python train.py --n_layer=10 --n_head=4 --n_kv_head=4 --head_dim=32 --vocab_size=1024 --activation="squared_relu" --positions="rope" --extras=["local attention windows", "gated attention", "value embeddings", "hashed n-gram embeddings", "a smear gate", "learned residual scales", "LayerScale", "capped logits"] --init_std_qkv=0.037 --init_std_o=0.0 --init_std_down=0.0 --beta1=0.93 --schedule="wsd" --seq_len=2048 --dataset="wikipedia_en"
Each number is 128 + 32 x the weight over its row's rms, rounded and kept within 0 to 255. Layers, rows and columns count from 0. Numbers have three digits each. The size before them is the row's rms in percent of the matrix's.

# down: layer 5 MLP down (transposed), 512x128, rms 0.119, rows 453-463, columns 0-127
# up: layer 5 MLP up, 512x128, rms 0.23, rows 454-463, columns 0-127
down453 110:137154144117103142085120129109095052114156092123113140114142119144104176142148103107089128094171089143102124106090122086116108158074181179157109121148120113087182200143219144111161147127118080083134148125103171131104127156133124131123191087142113138142074189105135176139109124179098110162148089114086135144149149091143083165149074095150124157140082121088061117105186183152136155108207
up454 112:072158113142080120142160186123076054081150118129144124133153117091109125135105145121134138115154098121079108149090124130141127133138156154111165128108158136093214123117142140150086124122121133255140192133125094101151081076137118141121164105121129139133143128088146088094120063127147101166085059163140110135152124124122030128149143191148095140092119162215142125159140152163137113103121
down454 113:186113138119180114087148131168112103117160157150080133175123124080129202151147162100156144125063098137153078196110147155074137102137118139138131103090146143139098140131150059148167163118116165165156127120149156155075088138118182130143121102123140186174124155122121105088114081146144087063173154120124130158111126156152148096189127141065055103123094176117159069116121090076087090079129
up455 128:155126138143186078111151143132147168130112100144115156119124139066134115045112193146152061178107147135114190182099093080136053120145189139175078143091120131139084139138086126129140133115149114131153137200116148162092109109076081117078129149095116188140135134095162192132159134180176126141164116159160161101136120075163139094092165144136099093134086078110120174102104125087112109114105
down455 117:069123118085149094092156073104130148142118076111143109085097131069123104085091161093079198167135135140109116162187119060136175170183138120110152147087073129141140179093099138136136134170159206097162126138155124170129154165144071070146092166124132122106147121125143108109152124131133130123199117101207139179144142126131089141098177129124097150110119099154146194111111100082165177152118
up456 099:074087153113140123173173130097105093069171121097120111156058096163159116146151046083146163135128110094125123152123137160121116146203091153117115124063092124217159082162117172140088128089145132156134142107096102163164119104096085173125117195055122150143179146164135140163129149108107122146124202112155131098132131169133123125065187149160119146104161150141091120079103151112131100112113
down456 118:126115159075184121147139089106112109135104087079110098170056113166127110190102133115082123180136139083118096150132145129128082144201063150135140124145088153143190100163141160158160081141142094055138144132129139142098111149090141193151133183111109196137144100119118184190093094096074122126147143108145099106110091151119188180185113116164117172086168154129155128113114124124115091088156
up457 119:102087116115179175135087092102075159183187131073177112113136081111097116120089135106111164098154093121106129142187073124158161124149119120157082128097090162078147126107155100108135128143104111071108127124137126121153145124089106142078107162181141111105156118138163115154180148152159110136106195108152112182158154016127171089140128130117131118177141153117145144161170052094182121189108
down457 119:126120094126099126109150121131151079142106105190129133102146094144159132143111153173044118130145120111153064116113170067127119161107091044089109102160132167112150177160164154068158130142174091157088187173112120113105181136177105134155132174108153151157125099111074133108087134181046126149094166146117110144080136117120122090124138154127096127177136183126156111144135049189165092107118
up458 097:148164130141099121109148174097140155124146140095124166102156174102122096133146150152170146158093155159146107071175096135129124173136089206164154196121134155190103120084153072122095139110118129206125153184174126119145184100141103157135165151156090143088113127100027133110090163116137049132104098141168160086109164101075069171115122093112128117138098130109113097170098094105123092127102
down458 108:136198128066039106114164139097082074185104101133043147107120125165142124166134119101111085131132137147095123140163143150135163082142137107089194156119116057136156163199115179113139166146131132114128118168155158102127108137104093146131122101152146118128090121140142126109160089162160084137094026083161164141093161110121054174167119125067122122139152137119127120171139130122089145170139
up459 117:132123120109113114151147190072120094156079105114154129082135114106148162084156164159118201125143221094094140146111059115101165146114149088178057178153146133147093128155173137118075109138132126165138132079163172142089084133141148169131101211140143135104059154115106164074128141129088125105077171099094110133104159074114111127133202090107160138167127139110124097128154118098143117141170
down459 107:157190140135102112137094100166144138109124074143117112064106150125125189114072132173161141101098127092118164137153110117145141144167149129117135125187128125199117154106086122130120137126058205067094131110118199140144124133138125142167095173095184113152117166118090077117072151093106114118098119140152122108082178081106160101102111191083114143120105215106125145171178087091140093112181
up460 113:103109097086163118198096174131104136122078115108143124133148063045151136129155117183105139196133182137098134141176038151116158176109175122151108176142076095134161184137140182126151135117126132114109127115121111130117165101094105118088185121116066169114047087109156117122121118168154061093168154150134086109145159119148128124142129090132165074104103121173156163085131159133151087122122
down460 117:063121150161131161153104138112109150080094122146110171131198087104110166160218090115116128085164131093127165160130103157158153112111124139092085141147116096121136113180130132154198111135142122165104182080160084122110167139149149118103100134140120120119123099147201142095113083121046118137103134120219120128079070112080150099152133114101115101174156132186098174067155168145135131130078
up461 101:129095073107069135133100120144094099105122134117187139127155117103084099102089138144144060107083100125125152143161110115091129119171167148122145128054191144121141130127105109120133109086151100151122115157207180125138149148142124169118112147192168131196148158106180138212135082183150147114137145116193160125116102093062129130142156121105098162112109073153066160073159096138170149124065
down461 098:150098052166113157135127096107091122151114131090115135106208176151127129102078172121083123170108089095122177157150179151127101167162166098127137049140144159096151062127155106135078142124089118134106117142097151177125139163134141130155109091123124143119127145109096105147157073194166161075103114093105151129204097098122095125175133114082097127084135158208076176129128153161178099104132
up462 093:116172105101108107118148140132137115119103146209065107125211066125137106119124191126118127141170067158137153142149188090080097101107121151101184156163109149120134169069135132134192090163143111158113143148099125096101096118157179134082201132128152153050149111106137092170152149148073105118100116171110161116143098131088177077138129141080065117105170125132140110161090137145132104086167
down462 092:129180125153138119127126132087156095154110189203103119138121116085094132103083111162108111093093139067135130115117107083114082143170142111100096133101076130162124061148110161179111121147114109113117134114113172099132077087178103118146055164084123146149177149122149161168164116119141113145130228184110159159097187134197110096136058126171151160096118163106164139166115162164156096104108
up463 072:108066086082135061154105088088148077166129082134198179129159143124143146133174114135112205145122131111099084129072170149135134187111147133138064161092138111129105145101098162129167092122151145114137170194129148137147101114103088203133105157077090114161174102124139121172153154134068098122093141133057109136159092113168200112094127162154164128095128134133109092138095117133109147117182
down463 066:129107112126096113054192136142082058108179138096158080098128101089164177129101155113177108138135110143156137185100110035098078120196140165152145090143142128109114187130127109107069138136088078160121133153162126115129147148143171124066184134137143180133120177094126176130202118143156161116114071142093177164084095090161090122139099117111121108149126181105126141116122130177144137120147